{
  "n_layer": 8,
  "d_model": 192,
  "n_head": 4,
  "n_kv_head": 4,
  "head_dim": 32,
  "d_mlp": 768,
  "vocab_size": 4096,
  "activation": "squared_relu",
  "norm": "rmsnorm",
  "norm_place": "out",
  "norm_eps": 1e-05,
  "positions": "rope",
  "rope_base": 145000.0,
  "rope_fraction": 0.5,
  "qk_norm": true,
  "attn_scale": 0.177,
  "bias": "all",
  "tie_embeddings": "early",
  "parallel_block": false,
  "extras": ["local attention windows", "paired heads", "value embeddings", "hashed n-gram embeddings", "an embedding shortcut", "skips across layers", "capped logits"],
  "init": "normal",
  "init_std_qkv": 0.0385,
  "init_std_o": 0.0118,
  "init_std_up": 0.0385,
  "init_std_down": 0.00481,
  "optimizer": "adamw",
  "lr": 0.0013,
  "beta1": 0.9,
  "beta2": 0.98,
  "weight_decay": 0.11,
  "lr_head": 0.0125,
  "warmup_steps": 240,
  "schedule": "wsd",
  "decay_fraction": 0.892,
  "decay_shape": "sqrt",
  "final_lr_fraction": 0.0,
  "batch_tokens": [8192, 16384],
  "seq_len": 512,
  "doc_mask": true,
  "train_tokens": 107700000,
  "steps": 8848,
  "dataset": "wikipedia_en"
}
Each number is 128 + 24 x the weight over its row's rms, rounded and kept within 0 to 255. Layers, rows and columns count from 0. The size above them is the row's rms in percent of the matrix's.

# layer 5 MLP up, 768x192, rms 0.0679, rows 319-351, columns 0-95
size [ 91  83  93  99 106  95  91 124  92  97  98 109 107 106  96  92  98  99  97  95  92 101 108  96 103 107  96  99  98 100  98  99 102]
[[102 123 118 122 107 131 134 119 176 147 122  99 133 168 125 162 118  92 198 140 144 149 182  78 103 150 143 136 130 115 179  96 174 151 157 130 174 169 165 139 123 117 133  89 103 140 103 108 117 132 107 162 133 145 139  80 112 152 116 184 131 120 108  65 133 162 106 141 168 117 114 122 132 137  94  95 158 107  97 117  92 135 152 134 147 113 155 108 120 155 139 120 119 124 119 158]
 [112 109 104 119 124 116 132 182 172 108  89 101  90 150 140 117 149 136 153 124 134 110 158  91 108 164 132 146 133 132 175 114 132 145 134 131 158 119 124 172 147  99 162 155 159 170  64 103 123 125 109 110 148 141 142 128  92 162 144 142 137 123 115 111 138 116 102 122 116 150 174 165  93 163 112 129 124 115 112  74  96 114 156 113 139 146 151 151 161 138  97  86 119 133 143 109]
 [126 112 137 128 157 131 157 109 132 106 129 139 145 140 182 141  91 124 147 123 116 110 116 127 137 141 132  95 146 101 141 137  91 146 114 128 102 148 109 145 110  80 139 158 115 127 111 145 109 111  85 140  73 127 170 141 143 112 109 116 134 101 102 112 187 158 180 167 142 146 143  96  88 120 138 166  57 101 104 112 120 122 147 114  94 117 105 162 113 144 108 116 120 129  98  88]
 [115 132 106 120  86 127 114 119 123 137 116  88 134 129 137 132 155 131 139 168 120 108 104 119 209 141 156 125 138 151 143 144 133 108 148 189 154 172 138 102 139 161 134 121 113 139 111 140 140 105 151 145 112 168 149 111 130 119 123 132 148 111 142  84 113 127 110 139 121 153 112 196  93 132 127 114 152 123  86 151 108 185 151 125 160 154 141 133 118 139 159 135 103 118 127 149]
 [140  90  52 141 149  95 138 122 155 175 124 161 132 172 167 138 133 100 139 185 128  93 168 110 123 118 147 125 106  73 122 109 113 147 129 113 158 114 112 147 161  76 163 130 189 145 135 142 146 167 146  88  85 116 136 132 133 108 125 125 180 129  79 103 150 114 129 125 158 129 128 119 118 149 114 130 129 144 151 128 103 123 142 145  98 164 133 171  87 143 121 123 122 142 138 145]
 [117 111 126 128 154 119 141 133 103 124 138 136 128 104 132 110  99 144 118 140 183  99 121 118 128 158  91 131 123 125 134 148 102 179 106 123 123 123 140 143 164 124 107 163 151 127 157 102  74 143 132 146 123 119 147 120 127  79 101 117 126 151 131 144 151 128 104 156 135 119 122 134 118  87 117 101 155 129 137 106  97 119 129 119 153 144  94 124 114 136 128 107 114 118  95 144]
 [136 114 144 145  95 110 125 117  94 129 103 144 140 160 122 133 154 129  96 135  94 174 129  81 158 120  78 143 123 166 124 137 112 113 116 150 122 111 143 145 138 118 148 179 150  97 120 164 137 118 143 112 134 124 143 121 176 175 133 120  80 148 155 128 136 144 154 110  91 126 126 144 123 145 130 117 156 112 150 102  83 113 135 103 122 145 103 157 101 149 100 162 126 141 102 126]
 [109 130 134  91 123 161 127  69 101  93 154 146 150  98 128 128 134 128 119 120 106  83  93 103 128 183 152 124 111  97 115 132 138 157 146 113  86 172 131 159 134 112 118 109  70 133 153 119 103 148 133 122 129 143 139 107 172 128 156 143 106 107 151 141 115 174 111 147 114 109 140 130 141  80 100 110 145 129 102 210 165 154 121 127 166 162 130  90  86 115 104 173 143 135 158 130]
 [165 124  85 101 115 165 125  89 154 141 142 151 120 140 155 157 162 125 114 118 138 108 114 136 119 162 131 162 135 129 112 116 135  88 150 114 114  88 102 126 123 151 163 109 138  95 113 186  93 110 107 129 121  86 157 130 158 127 140 111 117 127 114 114 157 122 104 139  92 130 129 117 137  84 141 135 114 135 118 150 125 149 156 137 154 132 134 138 121 158 134 156 102  92 124 123]
 [119 129 143 120 144 130  82 146 124 121 131 103  94 138 133 134 147  96 128 125 123 139 130 124 187 128 153 108  82 116 139  87 139 114 144 108 118 114 106 148 164 151  94 130 116  89  90 140 119 160 111  96 150 132 157 133 141 164 126 120 169 124 111 136 138 177 151 111 151 150 159 134 104 131 109 156 136  87 122 121 170 144 140 125 134 161 124 157 137 166 105 105 169 121 113 130]
 [146 112 134 170 142 149 169 108 139 141 114 155 179 151 101 142 106 106 159 155 165 108 106 129 163 120 126 121 159 116 132 129 123 112 120 104 146 110 119 104 103 179 136 122  82 138 102 142 125 102 141 101  89 148 126 118 159  96 132 146  98 130 136 112 116 130 130 145 113  84  93 106 164 119 117 155 149 122  87 158 102 100 103 132  78 188 129 138 147 147 123 163 135 160 162  94]
 [ 93 146 129 109 108 145 122 129 152 126 122 114 134  91  77 139 102 110 115 168 160 132 108 116 101 156 118 102 107  60 133 157 118 100 121 114 149 134 124 182 107 105 102 120 141  94 162 142  98 161 136 169 128 102 153 117 118 146 114 115 173 149  90 117 110 107  77 144 101 152 114 126 135  89 104 118 161 156 136 136 154 115 142 137 138 145 112 107 151 130 137 144 154 125 121 136]
 [131 128 128 141 142 128 102 127 105 111 102 118 139  58 114 143 134  79 125 145  88 103 173 140 196 114 117 151 173 142 133 115  77 118 138 113 111 164 126 138 158 119 128 122 124 132 107 171 151 162 141 170 115 115 187 101 107 131 172 113 180 132 100 159 156 139 129 107 123 123 122 142 138 125 115 155 114 118 129 165 129 154 123 111  92 133 131 109 123 115 157 135 112 144 169  90]
 [ 80 120 125 175 153 136 113 108 116 142 121 149 153 116 111 135 110 119 136 150  98 164  72 123 115 146 141 129 114  90 109 121 106 127 124 112 127 133 108 149 116 173 133 167 139 108 114 144  90 144 152 146 107 108 189 104 130 113 103 152 147 136 121 128 135 148 113 144 127 108 102 158 128 123 117 124 165 134 114 122 151 125 130 146 123 120 135 119 128 156 141 165 139 115 148 144]
 [127 110 136 171 110 148 134 151  81 151 132 145 118 103 143 171 133 103 146 157 120 134  96  66 128 127  79 155  98 102  74  84 126 124 162 117 159 124 114 136 148 170 151 137  92  59 114 150 106 137 115 130 118 156 193 109  81 142 122 145 135 124 122 117 127  86 144 141 123 143 157 121 128 128 113 108 147 120  91 131 164 173 142 132 110 140 100 113 110 139 110 178 114 153 146 110]
 [ 90 126 145 104 120 132 186 146  71 129 132 137 161 131 107 112 117 147 125 125 155 118 112  98 126 148  96  80 148 115 153 127 126 146 101 157  89 115  95 165 113 140 116 140 118  78  98 134  92  82 145 164 156 120 182  68 124 113 157 106 106 104 132  76 124  98 114 118 148 146 148 126 159  99 132 121 148 154  90 148 126 128 144 128 176 150 127 109 143 112 157 179 133 178 128 128]
 [ 94 138  79 102 120 144 140 156  82 153 122 137 150 133 145 132 117 129 110 171 104 135 138 118 124 118 122 117 119 122 166 124  99 157 155 161 128 167 156 137 142 198 138 120  87 139 128 200 148 136 126 158 116 127 147 127 157 144 101 127 175 111  89  98 134 176 132 161 156 135 132 125 134  85 103 130 117  87 121 114 127 130 108 105 133 111 135 126  66 158 169 152 101 115 145  89]
 [128 147  98 115 151 122 126  96 156 107  94 133 126  92 162 150 130 130  88 173  93 141 118 110 137 124 115 111 145 135 165 114 112 125  82 112 137 127 125  86 140 143 142 125 113 128 101 126 164 150 120 108  75 110 144 131 138 131 146 132 117  90 146 135 172 115 129 123 129 126 107 119 148 144 112 138 122 145 121 131 141 160 148 121 176 144 121 177 160 111 106 156 118 119 183  89]
 [111 138 153  78 157 107 171 111 145 130 118 126 154 102 143 126 143 113  79 106 175 149 115 121 132 166 130 142  93 131 134 175  90 107 130  93 170 149 125 119 167 145 142 124 135 140 136 130 116 114  72 122  86 116 156 105 113 171  93 105 181 134 102 134 109 139  99 163 124 129 114  88 119 128 111 131  79 125 114 134 107 129 107 152 175 140 103 120 136 157 157 110  86 137 131 119]
 [131 135 101 114  93 147 129 100 131 151 174 113 103 147 120 159  91 132 155 121 107 152 136 117 145 103 150 137  86 139  81  79 163 140 153 129 134 142 147  92  98 149 123 106 124 144 133 132 113 134 122 117 104 168 187 103 165 136 103 179 125 102 111 137 123 104  83 119 109  68 148 131  95 110 129 143 143  99 125 157 153 109 158 113 142  81  86  96  77 132 173  99  90 142 142 129]
 [142 132 119 130 143 121 114 114 154  84 107 138 111 138 160 124 146  42 125  92 160 143 122 113 139 145 169  94 131 108 162 112 134 110 103 119 137 153 138 136 106 151 148 121  88 108  71 137 129 123 112 117  75  87 129 136 112 182 133 150  91 118 151 156 144 126 127 141 144  92 161 128  91 133 117 154 118 161 142 134 117 121 155 137 165 128 159 107  78 140 140  99 158 120 133 134]
 [154 148 152 124 152  88  98 169 102 139 135 149 110 107 150  89 140 141  94 144 130 115 110 108 151 103 118 162 139  53 154 124 127 118 170 101 147 131 139 151 124 147  91 110 126 130 137 133 113 171 101 149 142 117 130 142 123 207 112 126 160  95 127 103 165 132 175 124 150 131 127 140 156 117 131  88 158  96 119 133 124 128 147  94 118 134 160 116 107 120 118 145 104 168 149 109]
 [ 75 129 135 121 185 136  95 119 138 134 146 166 145 107 125 175  84 123 110 127  82 143 111  79 129 123 142 152 124  99  90 137 120 137 147 156 123 110 118 152 169 127 120 120 136 100 129 170  92 150 134 126 122 127 177 103 144 109 136 122 113 108 116 150 151 141 100 160  93  93 118 122 138 125 121 134 138 112 134 145 169 165 116 132 105 119 119 111 104 128 116 131 139 112 109 176]
 [138 100 146 152 150 134 133 124 100 178 126 179 144 132 160 159 133  72 145  65 142 155 163  78 173 129 145 160 157 146 154  91 118 102 182 121 131 141 116 133 138 130 136 135  80 100 131 153 137 108 151 130 134 148 118  51 108 103 100 141 130 117 169 113 146 121 113 122 153 105 111 123 170 112  90 142 104 103 102 142 145 155 134 134 171 129 126 127 127 168 112 129 118 125 165 168]
 [107 132 114 139 114 156 113 171 111 104 177  95 145 128 131 127 143 137 125 174 145 142 158  91 165  94 111 142 111 112 169 102 100 109 151 145 177 161 150 126  74  98 141  83 151 103 148 140 108 132 134 175  97 149 137  92 143 163 121 136 178  92 160 139 120 147 132 138 104 159 114 107 110 129 121 125 140 124 142 128 138 126 169 141 150 131 115 125 139 113 134 117 116 112 112  80]
 [122 114 131  80 114 124 131  98 132 108 158 150 144 119 156 112 139 134 163 151 120 148 173  75 176 100 112 102 142 151 117 121 125 126 141 146  99 177 124 138  77 143 154 108 130 114 144 120 120 152 102 146 100 132 140 127 164 125 152 126 136 102 113 126  85 184 159 116 157 151  89 123 108 143 112 109 156 168 102 139 116 159 126 158 179 117 128 131 131 146  97 172 123 148 129 167]
 [153 111 128 150 142 163  88 101 138 140 111  90 114 113 126 128 139  97 161 125 163 162 117 110 118 145 103 151 126 129 112 112 136  88 170 111 121 158 113 130 160 163 145 126 110 113  75 130 114 130 106 103 137 131 103  89 111 160 131 120 121 108 123 163 115 153 141 128 106 150 140  95 142 103 124 102 124  83 118 121 162 173 128 127 125 121 113 124  80 140  89 177 128 129 106 140]
 [152 157 159 105 103 131 110 172 130 121 134 104 180 158 136 142 118 143 139 139  98 127  93 140 115 166 135 147 109 105 136 113 128 128 115 134 125 111 147 139 149 137 134 173 117 126 139 149 124 145 127  90 114  81 170  68 131 123 142 115 167 133 114  93 133 111  82 154 127 120 139 117 133 123 110 124 168 165 148 137 153 119 160 153 149 155  97  72 142 139 149 135  89 108 161 170]
 [155 149 107 117 156  98 127 137 108 129 130 107 138 137 180  92 129 117 111 177 125  85 140  99 163 139  97 144 118 117 151 128 160 104 122 128 153 167 128 102  92 105 124 140 156 124 112 135 104 120 144 135 109 160 129 135 132 130 146 131 115 172 133 103 152 146 113 151  85 156 108 135 140 126 126 101 182  81 133 131 108 101 196  91 178 104 145 140 100 144 131 169  98 151 114 112]
 [105 146 117 117 163 100 124 153 140 154 133 138 113  71 116 129  74 118 141 133 196 170 105 122 118 120 115 136 127 140 130  79 141 119 128 121 140 142 148 122 127 115 140 172 124 127 102 148 130 200  87  70  99 135 167 137 132 145 137 123 100 118 133 155  91  89 133 144 119 106 113 129 116 101 111 151 136 107 106 156 111 126 137 173 130 133 103 117 131 149 158 114 134 115 142 128]
 [117 102 113 140 139 133 161 120 141 124 124 137 139 134 115 154 152  88 156 121 132 149 169 118  96 126 172 143  96 103 128 165 124  75 125 144 133 128  83 125 120 149 131 134 141 146 130 134 135 120 128 102 143 119 127  83  62 166 179 120 156 101  85 130 161 153 136 133  92 114 108 156 114 121 114 162  90 126 139 114 124 133 118 116 122 154 123  99 134 141 139  97 157 115 125 118]
 [120 120 132 119 141 119 132 135 111  74 162  94 158  98 145  88 131  94 110 115 116 160 117 136 175 135 101  96 111 133 136 143 129 137 122  99 170 127 143 128 127 105 149 154 132  83  95 149  94 142 131 120  67 114 175 136 103 115 117 138 153 156 137 135 143 121 120 129 143 144 150 120  84 114 104 120 127 116 108 138 127 147 168 103 164 173 128  98 119 166 120 122 111 111 115 118]
 [145 100 161 131 160 115 154 114 135 179  95 111 137 131 127 130 143 135 102 117 146  96 131 112 129 152  91 104  85 134 148 147 106  97 139 131 143 160 122 118 114 115 163 158  92 122 127 145 168 121 134 151 146 138 155 150 121 118 131 106 101 156  99  84 135 121 135 133 151 143 145 109 110 115 109 101 102 103 106 137 124 141 104 185 119 166 113  99  73 151 126 126 104 130 127 160]]